Weights of a small GPT-style language model, trained from scratch on English Wikipedia: 2.63M parameters, normalized queries and keys.
Each number is 50 + 12 x the weight over its row's rms, rounded and kept within 0 to 99. Layers, rows and columns count from 0. The size before them is the row's rms in percent of the matrix's.

# v: layer 2 attention value, 128x128, rms 0.0944, rows 26-52, columns 0-127
# o: layer 2 attention output (transposed), 128x128, rms 0.083, rows 26-52, columns 0-127
v26 095:47 50 60 38 26 41 71 66 53 50 55 28 40 42 60 55 44 45 36 62 49 58 25 65 57 41 68 53 44 68 52 58 51 45 37 52 63 38 56 58 49 39 53 36 48 43 48 49 51 46 41 56 32 50 38 57 58 69 83 59 51 35 25 69 46 56 40 72 49 67 54 51 63 33 63 63 68 65 49 51 54 82 50 64 52 47 51 80 28 42 48 36 45 46 38 61 50 27 61 53 51 62 55 57 49 55 31 63 40 45 52 65 47 58 63 44 64 47 64 43 19 55 61 55 45 49 47 42
o26 107:54 43 60 44 37 59 46 39 42 47 52 35 53 41 52 56 48 64 46 32 58 50 61 55 31 54 23 78 42 55 54 37 45 74 36 55 38 43 69 55 68 32 57 48 56 48 40 67 52 39 66 46 44 23 57 54 55 60 39 45 67 40 57 54 58 63 49 51 50 47 50 65 51 57 55 63 43 68 74 48 38 74 74 50 56 47 57 50 57 68 36 64 55 59 49 52 60 42 38 78 97 39 41 33 34 61 57 36 56 61 51 36 48 50 60 55 37 38 69 50 60 51 35 57 49 48 50 37
v27 091:49 44 64 35 61 51 63 40 30 44 55 28 44 40 59 46 56 54 54 24 41 25 37 48 52 45 56 62 62 73 58 48 60 27 54 64 54 59 54 56 51 65 59 63 37 54 44 45 63 26 51 58 48 54 40 36 65 48 35 47 30 54 58 27 47 54 56 59 47 45 48 34 62 66 46 46 41 43 80 27 68 61 50 45 44 33 65 54 51 38 29 75 64 55 46 42 39 32 50 37 63 39 33 70 44 52 36 39 43 48 29 41 63 64 57 45 44 44 59 51 52 48 74 47 34 43 75 47
o27 107:38 54 32 40 50 45 49 59 36 43 16 59 51 58 42 49 47 63 61 64 52 65 54 55 30 44 50 59 48 27 58 35 45 40 52 43 56 39 72 39 51 35 69 40 35 55 31 65 52 70 63 37 36 39 48 25 75 34 70 52 45 41 38 38 34 73 49 66 49 45 34 59 38 45 44 59 56 44 58 33 39 38 51 75 46 45 67 72 46 57 64 32 60 60 47 19 45 59 44 56 40 45 57 72 45 46 54 45 53 63 44 43 47 46 40 33 41 34 40 52 47 60 40 54 64 57 49 52
v28 102:45 42 49 25 45 39 25 41 38 53 42 54 42 52 75 43 44 32 37 52 59 79 39 50 51 63 50 43 64 51 46 44 69 51 73 53 76 59 52 40 48 62 47 46 59 55 60 45 78 60 74 55 54 55 47 46 39 35 53 46 43 58 64 38 38 64 36 51 61 39 52 57 72 52 38 69 41 52 65 54 40 26 40 38 60 35 33 49 37 56 41 63 33 72 61 81 57 71 57 40 69 53 43 36 42 46 57 74 66 45 53 54 56 53 38 51 47 51 56 37 56 41 55 47 47 53 25 49
o28 104:57 70 54 51 50 39 66 64 62 49 58 51 43 60 47 53 49 38 47 35 37 33 48 49 58 63 63 55 38 61 51 53 42 50 23 29 54 65 40 49 29 34 57 44 39 49 36 39 54 54 45 51 77 52 63 74 40 46 44 61 35 58 51 56 47 64 44 39 39 56 66 73 52 34 37 45 47 52 42 39 47 60 56 42 65 35 41 36 41 48 66 38 33 20 48 35 52 47 70 61 32 44 46 59 69 36 66 35 26 49 21 55 41 48 44 48 28 45 48 61 48 49 47 58 79 63 72 43
v29 102:45 65 57 70 37 51 54 58 44 51 46 61 47 40 51 25 41 46 58 44 55 51 65 48 48 46 58 30 44 30 66 62 23 65 40 64 63 40 25 55 49 52 48 62 44 35 58 52 51 27 25 35 46 52 36 34 53 29 42 53 55 40 57 46 39 59 44 56 48 36 59 29 42 80 51 47 67 34 59 55 72 48 59 35 58 54 46 57 51 63 45 54 46 47 42 52 76 59 45 66 43 65 36 55 58 38 56 64 69 71 46 45 44 57 36 44 74 40 37 62 32 37 31 54 63 59 37 37
o29 086:54 50 70 42 57 66 29 36 48 63 49 19 58 38 51 72 44 45 33 67 34 35 70 52 57 45 38 64 68 38 52 46 73 40 57 47 57 57 49 39 48 51 57 50 31 60 34 36 53 53 41 53 64 67 31 63 43 55 51 56 54 38 60 46 53 57 51 49 54 71 62 42 33 22 64 55 51 49 49 55 39 38 20 41 67 71 62 40 65 63 53 44 70 60 62 58 54 68 32 30 51 49 43 47 29 56 52 39 60 60 51 58 51 56 56 60 47 20 54 47 37 65 56 56 44 45 36 61
v30 108:62 65 50 55 66 53 32 41 57 41 50 43 37 35 62 53 52 54 14 72 64 90 51 61 55 48 49 43 41 54 57 51 63 48 36 47 54 41 32 45 33 45 42 37 46 55 57 52 45 44 45 46 41 44 48 34 47 25 47 68 53 78 75 42 63 47 49 44 44 59 53 60 46 46 41 28 65 28 56 82 32 49 80 48 51 38 58 46 38 56 60 43 40 59 41 37 65 48 47 58 46 42 53 31 57 61 61 61 48 43 60 58 68 53 49 42 42 38 52 43 41 43 63 47 62 21 46 42
o30 092:65 58 58 41 66 35 54 62 47 28 67 41 40 49 60 55 44 65 29 51 60 44 52 24 34 38 32 37 49 59 35 50 58 57 44 24 30 57 63 45 33 49 68 30 37 51 44 28 44 46 55 48 72 58 59 50 19 58 57 46 55 57 72 55 40 53 59 42 52 27 58 53 45 67 67 47 45 66 51 33 36 61 27 50 32 36 59 37 36 51 44 48 56 51 58 66 36 38 69 35 54 53 53 54 51 44 32 31 46 68 54 50 32 67 52 64 52 26 46 44 51 53 45 57 50 61 57 53
v31 100:56 53 41 53 44 63 57 41 80 63 38 59 50 64 54 43 67 31 44 49 40 64 33 47 60 44 43 66 29 43 38 25 42 40 44 47 41 53 58 46 59 47 61 35 31 57 57 61 55 48 51 55 50 48 51 34 39 81 47 62 63 69 64 44 68 39 64 40 44 37 46 52 56 46 58 73 31 76 34 63 53 43 38 46 44 47 51 30 44 57 65 63 64 63 44 43 34 58 66 61 51 34 54 72 37 35 58 57 36 59 48 58 59 59 43 75 53 51 51 30 52 34 50 66 47 24 64 47
o31 101:52 48 38 49 52 43 65 50 35 49 54 71 50 63 49 53 48 49 45 44 41 46 50 67 51 50 40 38 44 45 55 46 28 45 49 54 60 41 57 46 32 48 30 49 53 53 64 54 44 49 47 62 54 60 55 56 36 51 24 26 45 48 54 58 33 44 56 36 49 58 40 43 52 51 56 44 40 57 60 74 68 55 39 56 57 50 15 73 27 56 47 52 51 55 84 74 47 61 59 59 63 47 44 75 61 52 54 39 22 29 55 53 56 53 44 56 71 63 10 30 64 38 53 51 70 47 57 40
v32 090:62 53 66 64 67 59 61 56 52 50 35 44 42 61 54 25 29 68 48 37 51 26 51 70 69 48 57 36 37 46 47 64 78 52 44 50 30 66 56 43 40 48 35 37 55 62 50 51 49 57 63 57 70 44 46 40 61 60 40 40 49 56 55 49 57 53 61 47 45 70 51 31 31 49 60 64 27 43 62 52 68 58 66 60 60 47 61 27 68 45 49 53 29 49 64 57 55 42 41 31 46 44 57 68 24 38 44 38 36 40 55 42 52 57 32 41 55 54 56 40 59 35 23 35 43 64 38 40
o32 103:38 51 50 39 38 58 68 53 47 43 49 63 61 39 45 50 78 58 71 71 49 50 52 59 36 51 47 48 68 31 65 66 54 30 65 37 54 51 43 21 72 62 45 51 44 33 77 48 26 55 59 63 62 42 31 42 47 37 52 55 65 40 56 71 50 46 63 59 59 37 66 55 41 57 52 50 40 37 27 52 33 34 71 61 44 29 49 34 35 63 51 60 46 41 52 33 46 53 51 62 45 46 62 38 59 42 57 51 42 70 45 63 62 56 36 35 49 53 78 42 63 52 42 30 59 56 47 46
v33 093:55 62 61 53 47 56 59 49 53 55 66 59 67 58 45 57 54 54 58 49 36 52 47 86 57 49 59 50 53 48 48 37 52 47 39 56 49 49 44 59 44 40 53 40 68 26 42 52 43 49 76 67 31 34 45 52 59 61 35 52 30 59 54 62 62 38 45 43 38 44 55 27 54 62 53 36 35 59 60 84 54 35 73 74 28 29 60 56 55 51 46 31 57 77 48 58 65 67 38 37 59 30 55 67 59 39 72 48 67 45 46 50 47 51 75 65 66 48 43 49 41 50 52 57 61 65 56 49
o33 102:45 52 45 48 59 10 61 47 51 43 37 53 58 48 31 42 31 38 65 74 47 53 41 42 42 42 41 35 60 53 34 65 40 34 49 54 49 61 62 58 59 30 40 47 28 51 67 49 27 48 43 50 70 51 71 41 29 70 22 53 39 60 48 46 65 48 44 60 55 47 49 47 20 53 50 31 57 34 41 42 76 56 57 62 49 44 40 39 45 49 48 41 19 51 43 45 59 58 57 43 49 51 42 47 23 60 51 62 44 61 45 56 57 49 38 37 42 43 38 33 61 47 24 42 55 50 49 34
v34 089:67 42 52 44 68 54 54 48 57 57 62 53 58 56 33 45 61 57 31 60 32 45 71 57 64 45 51 61 37 59 51 44 39 53 71 32 54 55 61 59 47 60 57 21 53 55 49 70 48 47 52 45 54 55 46 28 47 45 52 60 57 43 48 63 52 43 52 28 61 55 41 50 66 38 74 23 36 55 56 11 46 52 55 35 63 34 49 50 46 46 65 50 39 33 39 58 31 42 51 69 54 72 48 37 33 80 32 48 70 45 52 54 46 60 22 53 49 54 56 45 66 76 44 50 52 42 39 53
o34 099:32 55 52 45 39 20 50 43 35 40 45 59 32 52 60 49 58 52 49 30 72 42 40 41 47 54 53 28 46 57 45 33 40 51 45 64 50 66 31 41 39 28 53 43 50 30 54 60 76 51 59 49 49 52 56 40 57 38 48 57 67 66 59 80 53 33 50 47 45 39 46 46 78 61 37 69 19 49 69 41 36 50 40 56 68 62 56 53 59 53 48 67 67 50 49 51 42 54 76 57 36 51 57 59 44 32 43 58 42 72 53 34 52 70 69 45 51 50 52 37 39 46 55 24 40 46 52 52
v35 100:45 67 44 47 66 62 51 59 64 40 51 90 50 70 52 38 59 56 65 59 67 50 65 53 40 42 54 35 56 47 40 31 47 57 42 37 48 55 44 65 44 38 58 47 59 54 43 46 52 73 42 49 43 43 48 61 48 28 52 36 59 62 24 56 48 55 40 16 36 54 50 54 38 36 38 82 51 49 29 72 55 45 51 50 47 36 44 47 18 50 41 60 50 66 59 39 34 46 44 38 42 55 56 62 44 52 24 63 31 56 47 35 56 63 50 60 48 59 47 53 54 45 45 41 38 61 72 39
o35 108:52 43 52 46 27 50 59 52 69 62 46 58 53 40 41 61 44 33 61 62 29 54 34 50 54 27 64 61 43 49 59 49 50 53 38 35 49 65 51 60 67 55 47 52 51 40 77 71 39 54 53 40 43 52 38 46 52 50 49 43 41 52 78 68 47 50 58 58 52 38 41 49 75 52 50 36 55 47 50 79 52 52 46 49 52 45 33 44 32 42 36 50 77 49 56 61 57 39 41 51 50 40 57 55 57 49 44 59 51 43 85 61 50 24 67 31 44 80 60 32 56 57 59 48 86 70 44 42
v36 087:43 49 45 87 51 67 48 44 39 33 38 46 44 46 47 30 39 52 45 56 31 76 53 46 52 46 52 39 55 49 47 20 58 48 52 60 68 54 41 43 58 54 64 38 30 64 54 58 61 33 36 61 48 38 46 47 31 37 36 29 25 49 74 51 60 38 54 64 38 41 48 70 51 28 67 47 51 65 44 72 53 41 61 54 60 61 65 64 48 58 51 55 57 56 64 59 48 33 40 59 54 55 32 44 60 63 54 51 29 61 36 59 44 36 38 46 39 59 66 82 54 51 46 54 54 62 50 33
o36 102:73 51 55 53 57 60 65 55 46 62 43 47 57 38 67 66 59 42 52 59 45 70 48 40 40 80 30 59 61 59 34 73 34 47 29 37 37 40 63 32 61 34 56 46 48 55 37 39 12 48 50 41 53 41 43 45 55 40 53 66 45 63 42 88 55 53 44 34 61 64 51 29 58 57 47 47 48 60 65 43 32 63 33 52 42 41 41 44 55 50 66 60 63 34 61 35 48 45 38 29 55 63 42 65 47 52 44 66 57 25 55 53 40 50 49 53 62 33 57 39 51 37 52 38 51 50 60 64
v37 106:63 40 42 84 47 52 83 66 53 45 51 20 60 51 36 53 49 50 54 64 46 62 49 72 46 61 37 62 45 72 46 44 29 45 54 33 53 58 44 50 34 51 65 27 47 53 39 47 31 61 29 49 62 68 44 31 53 48 60 46 51 64 59 65 46 53 49 52 33 38 60 70 58 71 51 59 52 40 31 21 39 27 39 58 60 53 27 61 60 54 44 71 45 54 57 54 41 62 47 52 53 47 48 63 50 61 35 60 39 50 54 68 32 58 52 55 41 45 46 49 47 67 28 52 55 52 39 57
o37 082:70 58 56 55 46 38 62 58 50 48 30 42 43 57 56 50 47 50 27 32 37 58 39 36 50 82 71 80 53 57 34 61 41 48 37 42 49 51 66 54 65 55 42 63 32 51 51 27 76 60 52 36 50 66 51 29 56 39 40 69 71 50 43 45 59 54 51 49 43 69 58 59 77 65 62 60 52 56 64 59 66 59 45 47 59 55 41 49 62 59 55 38 60 30 66 47 47 55 46 52 34 33 54 45 47 39 72 59 34 76 55 30 43 60 56 59 48 54 67 51 50 40 50 36 30 53 51 53
v38 089:18 54 43 62 55 48 42 51 46 32 56 52 60 47 68 64 51 45 43 35 41 40 47 39 44 38 60 74 46 69 41 38 48 49 47 32 52 60 68 37 20 44 44 77 77 31 58 41 52 48 48 53 52 54 67 39 52 48 55 50 72 55 68 48 47 50 46 40 52 51 60 55 62 39 36 59 63 49 45 40 36 34 34 53 50 34 48 52 56 39 61 36 70 34 53 40 48 21 54 38 71 23 45 31 64 45 50 58 38 44 33 40 48 61 49 48 29 44 36 72 35 64 37 46 40 58 58 57
o38 087:54 65 25 34 65 53 84 53 48 53 75 44 53 57 51 29 39 39 43 42 49 61 59 29 55 52 52 53 52 58 26 47 51 63 25 68 66 30 42 67 55 52 68 45 45 49 21 47 50 61 54 39 56 38 53 44 43 45 42 58 41 53 36 55 50 37 61 39 14 52 36 72 64 41 51 56 54 42 46 45 68 54 49 65 63 45 57 38 45 34 29 48 40 49 64 49 59 47 48 64 27 58 33 40 74 53 42 51 40 55 65 39 50 53 66 45 57 52 61 55 46 68 57 58 42 62 59 60
v39 096:55 45 69 53 43 60 36 44 66 65 45 54 60 27 58 44 56 41 57 37 30 63 39 40 51 58 58 56 48 63 32 50 67 49 46 57 59 36 47 57 29 65 45 47 65 35 39 34 51 41 37 57 52 65 40 64 23 48 72 47 43 57 54 38 35 63 38 32 43 43 51 60 47 59 51 60 56 66 67 49 45 39 49 43 51 53 74 27 57 49 49 60 38 35 59 47 57 43 45 71 57 52 41 58 55 70 71 48 43 26 50 78 52 49 34 63 52 67 46 74 57 46 36 45 38 37 84 36
o39 101:56 41 57 57 48 60 74 63 21 59 67 48 43 63 59 42 55 37 65 57 61 52 52 56 69 55 45 55 40 48 67 46 27 63 57 42 36 49 36 51 73 57 43 26 48 47 47 76 57 60 23 60 41 30 56 34 52 44 50 35 42 39 40 63 62 42 49 30 58 62 47 31 57 36 44 49 50 38 40 60 63 44 57 64 75 30 57 37 53 56 61 38 70 46 57 32 35 43 59 52 40 47 39 52 44 60 35 45 59 57 64 37 31 48 48 57 74 40 66 54 52 46 40 46 69 30 55 71
v40 092:40 30 58 40 42 61 24 58 34 43 66 80 79 45 38 57 49 65 50 44 70 58 20 61 51 55 35 62 50 35 25 52 49 51 54 52 57 53 32 54 53 32 46 46 33 39 39 44 57 77 48 51 56 50 49 48 59 32 47 32 54 36 66 45 43 61 42 49 34 56 40 62 44 42 56 53 37 49 69 30 31 52 73 62 57 51 52 58 57 48 51 83 50 72 51 49 51 53 51 48 33 54 41 74 37 53 65 50 57 38 50 51 57 28 55 50 66 46 50 45 63 53 51 39 37 32 45 60
o40 093:43 49 41 40 51 32 52 48 43 61 53 57 49 66 36 54 53 57 64 49 33 45 54 17 56 60 52 37 51 46 70 49 35 26 33 49 21 64 45 64 49 66 43 39 48 37 37 54 55 76 37 31 42 56 72 37 72 54 71 42 50 40 66 36 35 52 46 55 65 49 40 37 52 69 48 48 54 74 37 52 52 44 36 40 37 53 42 60 63 48 60 41 50 47 45 30 68 48 70 38 56 49 69 55 44 60 45 41 36 48 70 66 53 56 22 42 24 62 53 41 44 57 43 56 57 66 40 40
v41 102:59 77 48 59 46 42 28 35 48 58 61 56 45 37 64 64 30 45 54 55 50 47 52 65 47 46 58 33 33 40 56 69 28 41 69 51 52 42 40 37 44 26 44 39 56 29 68 56 53 70 56 62 62 59 49 53 51 41 34 44 58 36 57 44 39 63 38 54 54 46 42 47 59 50 47 38 49 59 49 42 34 56 53 44 42 72 50 41 56 61 65 39 51 35 45 47 61 61 47 47 49 38 38 47 31 56 62 49 53 59 42 50 49 84 49 46 52 50 44 73 36 20 86 66 53 17 34 57
o41 108:40 48 36 49 64 53 12 58 55 37 57 55 49 55 40 51 57 29 42 70 58 45 65 47 53 45 42 27 65 56 40 42 46 40 48 50 41 34 59 47 39 63 57 53 24 42 63 46 70 47 54 47 52 57 44 62 37 68 41 47 40 60 48 33 41 50 48 62 25 23 53 51 45 56 58 67 30 78 49 49 45 53 16 33 46 47 43 28 56 32 58 41 49 59 44 47 62 44 35 50 56 46 43 65 68 59 32 34 44 37 54 62 36 54 58 59 47 37 39 54 27 58 34 45 32 45 41 65
v42 111:39 66 51 72 42 48 63 54 40 37 30 45 63 34 63 36 52 41 37 44 36 16 44 69 46 32 73 58 55 78 46 25 49 35 35 45 56 46 74 32 47 63 50 65 38 50 39 59 32 46 64 47 48 53 52 23 39 35 36 47 46 62 41 58 60 42 58 56 41 47 52 57 35 38 43 62 58 30 39 45 49 47 61 48 32 57 58 59 51 38 42 44 48 48 50 47 52 46 31 41 71 54 39 30 47 67 31 48 50 41 54 39 53 65 52 38 39 66 58 62 43 65 53 54 58 39 80 41
o42 106:72 52 56 16 26 66 52 51 57 46 59 46 50 49 59 60 43 45 45 56 59 55 56 41 75 71 53 48 60 30 28 44 45 63 37 46 64 45 82 28 62 38 69 46 42 53 44 77 35 49 76 35 68 43 50 57 54 54 67 56 63 52 41 48 41 47 56 60 45 31 51 57 45 63 61 55 46 58 57 35 49 56 52 56 54 33 68 56 43 51 57 32 48 56 52 33 43 41 18 45 33 68 52 55 39 32 59 44 37 53 57 35 39 51 43 56 55 44 71 38 55 41 59 50 33 50 41 64
v43 100:52 21 62 61 36 59 63 48 43 45 63 49 36 10 40 36 31 31 58 57 59 33 67 42 72 30 71 67 65 45 51 50 52 50 39 51 44 39 67 50 61 48 57 47 29 71 39 44 48 58 47 64 43 47 42 67 58 41 53 50 56 43 31 47 73 38 53 51 56 55 34 58 47 45 49 60 43 46 76 40 52 38 54 59 51 56 45 41 68 52 63 52 63 44 32 62 34 66 51 53 44 41 53 56 42 42 51 53 75 56 47 45 55 30 32 44 60 17 48 39 61 62 28 54 38 54 51 51
o43 098:58 43 64 43 63 47 31 40 41 60 27 44 68 51 68 52 40 72 37 58 56 44 33 74 65 65 40 27 54 34 60 50 48 40 59 55 47 47 54 68 52 68 36 59 44 40 75 58 49 54 79 30 62 53 52 48 55 40 58 48 53 49 55 66 20 47 42 43 58 52 52 50 49 72 44 55 68 62 41 50 42 59 55 42 58 76 66 66 39 72 42 25 39 52 54 47 79 43 62 52 58 60 47 38 69 35 58 45 65 47 51 44 46 37 55 36 50 41 39 48 52 64 46 57 59 29 37 52
v44 089:42 39 49 14 55 45 75 40 45 64 48 43 55 52 49 54 61 54 45 60 47 66 46 67 59 46 52 54 61 46 51 32 68 62 47 53 49 65 65 61 82 39 72 69 52 48 56 64 60 75 51 59 34 55 47 72 49 45 53 68 51 64 25 63 44 38 51 63 48 27 52 46 59 43 27 41 47 39 55 47 31 44 34 53 25 53 60 37 27 46 54 38 63 59 44 25 52 49 52 39 56 52 62 30 53 58 61 50 61 56 56 69 37 56 54 47 35 50 64 39 69 50 42 39 47 28 48 45
o44 106:41 45 33 54 61 46 58 53 75 38 48 56 46 47 42 50 50 43 30 63 60 47 58 72 40 59 49 45 33 28 42 67 50 59 60 51 67 48 52 42 35 47 57 61 60 49 49 48 45 31 61 40 41 42 74 44 51 56 42 33 44 62 40 48 31 44 41 49 93 61 50 48 61 54 35 34 46 51 47 33 63 60 66 33 62 60 71 52 42 45 38 50 45 40 10 73 37 43 51 39 36 49 43 71 53 57 34 46 60 50 44 52 36 34 53 51 51 53 42 48 52 44 31 65 61 74 44 29
v45 107:44 37 47 53 48 54 63 30 31 62 52 52 40 63 35 59 54 28 65 80 52 53 40 44 62 51 30 66 53 56 29 34 57 20 48 58 57 54 67 44 33 40 56 52 52 47 51 60 50 57 64 51 66 50 52 50 68 50 73 61 35 77 45 47 49 41 61 75 62 42 50 34 54 50 63 26 49 53 39 62 80 43 44 44 34 24 59 68 53 65 40 62 43 41 60 56 46 57 46 65 46 52 56 52 42 49 36 49 31 44 41 67 16 51 56 57 42 64 46 40 53 47 43 54 55 46 64 49
o45 082:57 75 42 61 47 42 44 46 60 49 40 62 58 57 45 61 51 50 59 43 37 52 52 45 68 28 67 76 45 63 60 61 65 54 49 66 36 51 44 38 62 16 28 27 56 27 28 53 33 39 59 61 50 41 56 46 39 58 63 62 48 63 34 35 70 50 36 22 46 54 46 65 55 52 41 36 68 50 55 59 51 45 56 37 44 49 37 34 55 60 66 40 50 57 69 65 46 60 42 64 50 51 44 40 47 60 57 55 49 47 27 46 44 43 49 33 70 45 25 45 42 52 24 47 38 54 30 41
v46 092:44 45 29 57 29 55 57 39 58 46 31 50 28 40 51 37 75 72 26 56 58 47 47 28 59 46 65 68 65 53 41 65 64 66 69 64 46 54 43 66 61 47 42 64 56 77 61 57 36 40 54 54 48 55 56 42 43 48 58 66 66 54 53 41 55 50 22 78 43 50 43 48 56 26 43 52 31 42 42 41 51 48 65 49 68 63 37 56 59 44 23 51 23 37 60 53 58 68 41 43 21 43 47 54 49 63 53 35 38 46 38 56 35 52 38 51 60 55 59 51 53 44 43 45 56 49 40 48
o46 094:89 48 55 66 57 65 32 68 64 70 60 50 65 49 59 61 76 52 60 38 52 35 61 73 44 69 58 69 51 56 52 53 53 40 34 58 48 77 56 43 50 69 48 47 50 41 16 26 57 41 48 51 51 55 51 51 52 32 75 47 42 45 47 43 40 41 62 61 72 46 68 46 57 79 46 38 46 52 62 45 27 70 66 46 39 36 64 52 41 44 58 69 61 51 36 30 61 53 42 55 54 45 48 39 62 46 66 41 48 55 55 58 51 52 41 47 62 64 57 50 43 41 51 46 43 57 56 51
v47 100:44 68 48 53 63 51 52 54 41 65 51 39 68 37 50 37 53 47 51 42 70 52 46 30 40 40 36 50 57 51 55 34 39 54 44 38 36 38 32 20 43 70 69 23 54 53 44 47 65 61 63 66 46 49 53 42 36 67 68 31 45 56 58 32 54 52 46 56 35 65 58 38 62 56 34 59 40 54 51 65 50 29 54 67 68 33 47 52 31 39 75 49 64 42 36 56 55 34 51 56 50 34 67 50 49 52 45 50 50 41 55 64 70 65 64 28 53 38 30 65 62 75 47 57 53 63 66 44
o47 106:36 79 51 60 51 38 71 54 45 74 39 50 18 54 30 41 39 43 56 40 53 68 25 42 47 48 54 55 50 45 65 63 40 40 65 47 62 76 60 54 65 55 47 72 42 63 48 57 51 41 54 52 50 55 65 66 32 51 52 62 41 47 41 50 61 45 42 63 36 39 28 41 58 52 81 64 64 45 36 65 55 75 42 65 45 66 56 53 36 68 47 50 37 44 65 42 54 56 55 59 60 47 22 41 47 58 55 46 58 53 52 27 36 52 30 45 36 46 51 53 69 56 60 45 57 50 46 63
v48 088:51 49 69 42 32 36 35 44 52 66 55 43 48 52 38 29 19 28 52 42 54 66 69 33 46 46 29 53 66 47 42 45 65 32 68 60 50 45 19 35 46 53 44 31 60 52 37 54 51 50 51 42 53 62 58 31 14 37 51 36 50 44 44 50 37 44 66 33 64 39 48 69 43 53 54 59 63 34 57 55 53 59 32 33 52 53 41 40 61 47 39 65 54 57 37 69 55 46 39 57 52 50 38 33 52 48 79 31 60 49 57 46 62 43 79 47 38 51 45 47 55 55 58 55 54 60 37 50
o48 101:73 39 57 61 57 61 41 49 42 42 46 54 26 46 67 66 51 65 33 31 34 35 41 38 61 42 45 47 60 46 61 44 54 47 63 55 57 55 55 54 26 31 59 57 40 56 76 56 63 47 38 53 46 47 37 63 57 40 41 46 39 47 48 45 72 35 37 55 45 47 31 38 64 53 58 45 51 37 26 35 43 42 39 53 43 57 35 61 49 52 76 44 43 48 54 41 43 50 53 47 33 90 65 59 55 50 51 53 50 23 39 51 30 49 56 65 38 54 46 82 51 49 49 71 49 24 50 57
v49 097:55 61 46 44 45 35 41 44 49 52 56 46 43 50 33 42 47 61 41 60 57 35 42 18 65 45 31 57 51 49 63 63 59 50 51 19 65 47 51 58 38 46 50 46 43 40 49 59 48 77 36 52 42 54 76 61 28 52 44 27 39 49 54 90 64 45 46 68 37 50 28 41 64 61 61 37 57 38 50 54 58 55 36 67 65 49 37 31 63 56 43 48 44 71 50 55 53 39 46 51 56 62 43 62 17 36 42 37 65 70 56 29 49 69 48 43 41 55 48 54 43 38 59 37 48 46 51 47
o49 092:40 59 27 28 64 41 28 55 61 56 46 56 76 57 58 70 46 54 72 60 46 66 50 54 24 32 67 62 64 49 54 42 47 51 60 70 35 38 83 38 57 39 59 56 42 62 50 33 56 46 54 59 55 29 35 59 41 53 29 35 47 47 51 53 48 45 56 56 44 48 52 52 60 53 55 50 31 49 30 51 38 67 44 41 44 67 71 67 63 52 68 47 37 40 52 55 51 54 76 52 45 51 56 28 55 64 53 61 46 43 58 45 57 60 67 46 41 54 26 61 31 53 65 43 48 58 33 72
v50 092:44 30 76 51 41 43 63 70 51 31 70 43 68 41 81 56 48 59 43 29 59 46 53 48 64 57 33 57 69 32 55 67 50 53 54 32 39 40 45 50 65 52 44 56 26 50 47 54 73 49 63 36 59 37 38 44 51 52 56 26 53 52 55 55 48 39 61 51 53 58 60 34 52 66 59 46 33 54 70 62 53 47 52 48 53 43 52 47 71 36 66 69 69 51 46 48 54 56 36 62 42 36 42 41 36 38 60 49 39 50 48 69 49 44 62 67 18 39 66 29 36 60 66 55 48 46 32 60
o50 101:48 71 33 42 54 50 50 42 46 50 41 65 56 31 55 28 45 55 35 51 48 39 37 41 48 65 54 57 43 45 67 69 66 38 49 52 41 59 54 35 49 45 44 30 52 48 43 45 53 54 33 44 44 37 61 49 68 40 39 68 64 31 40 36 52 41 33 58 57 36 33 54 25 58 58 46 59 73 56 35 60 51 46 47 53 75 52 45 24 46 43 32 39 56 66 57 55 40 55 26 60 60 75 43 50 30 57 64 53 51 66 52 48 67 55 50 29 67 16 60 59 63 34 45 66 39 50 34
v51 095:50 42 53 38 42 50 54 43 45 52 34 35 62 53 26 24 36 10 58 45 45 57 53 62 39 43 43 73 69 57 73 33 48 46 52 55 16 51 66 55 57 37 49 39 66 55 48 45 44 42 46 52 42 52 61 40 31 71 66 54 61 45 33 54 80 45 37 54 67 71 49 43 48 50 64 40 36 45 55 52 56 34 42 49 64 57 52 45 38 50 45 61 51 66 48 55 51 58 42 37 59 47 50 87 54 65 49 33 39 39 64 33 40 45 53 39 61 38 45 33 52 47 66 47 62 53 41 44
o51 085:63 49 69 56 67 38 59 53 63 38 51 38 33 42 60 57 45 69 62 47 50 46 63 83 55 61 49 36 73 48 66 53 52 37 66 44 44 65 58 60 20 26 45 57 49 64 79 44 42 52 44 47 47 56 42 44 31 52 45 53 37 44 46 59 36 55 57 52 40 59 35 37 55 58 73 45 41 46 54 53 54 60 66 58 33 32 54 83 61 61 40 66 34 83 70 43 54 54 42 64 43 44 50 42 57 43 64 45 49 41 32 50 46 29 46 57 52 43 56 39 64 36 55 34 56 60 38 49
v52 092:23 50 61 49 46 58 55 43 53 44 55 47 38 47 30 42 57 24 52 45 52 43 62 65 31 50 45 49 44 43 36 36 48 66 36 48 41 42 42 66 59 47 26 55 40 43 58 32 48 58 54 45 49 47 53 55 45 29 52 33 41 62 32 54 51 65 50 45 54 38 44 59 64 43 49 76 55 44 42 49 41 61 48 65 33 69 51 62 68 53 51 45 47 36 44 52 51 63 25 43 51 51 47 66 53 55 26 53 67 58 53 40 67 43 84 74 61 42 37 61 42 69 42 52 73 82 21 41
o52 103:56 36 60 48 42 53 39 24 53 44 45 53 50 41 62 54 54 51 17 51 53 50 46 37 75 55 56 60 77 43 58 76 27 46 51 54 43 54 33 70 67 39 43 50 36 74 53 49 52 32 31 58 51 36 15 51 56 56 41 64 44 57 75 44 34 46 37 44 47 61 40 36 39 62 65 43 52 56 52 55 57 57 52 67 53 45 57 55 59 55 44 59 53 51 26 39 53 36 37 51 62 56 41 43 40 62 44 48 54 59 35 64 70 31 62 50 50 72 68 57 55 33 57 53 30 41 58 33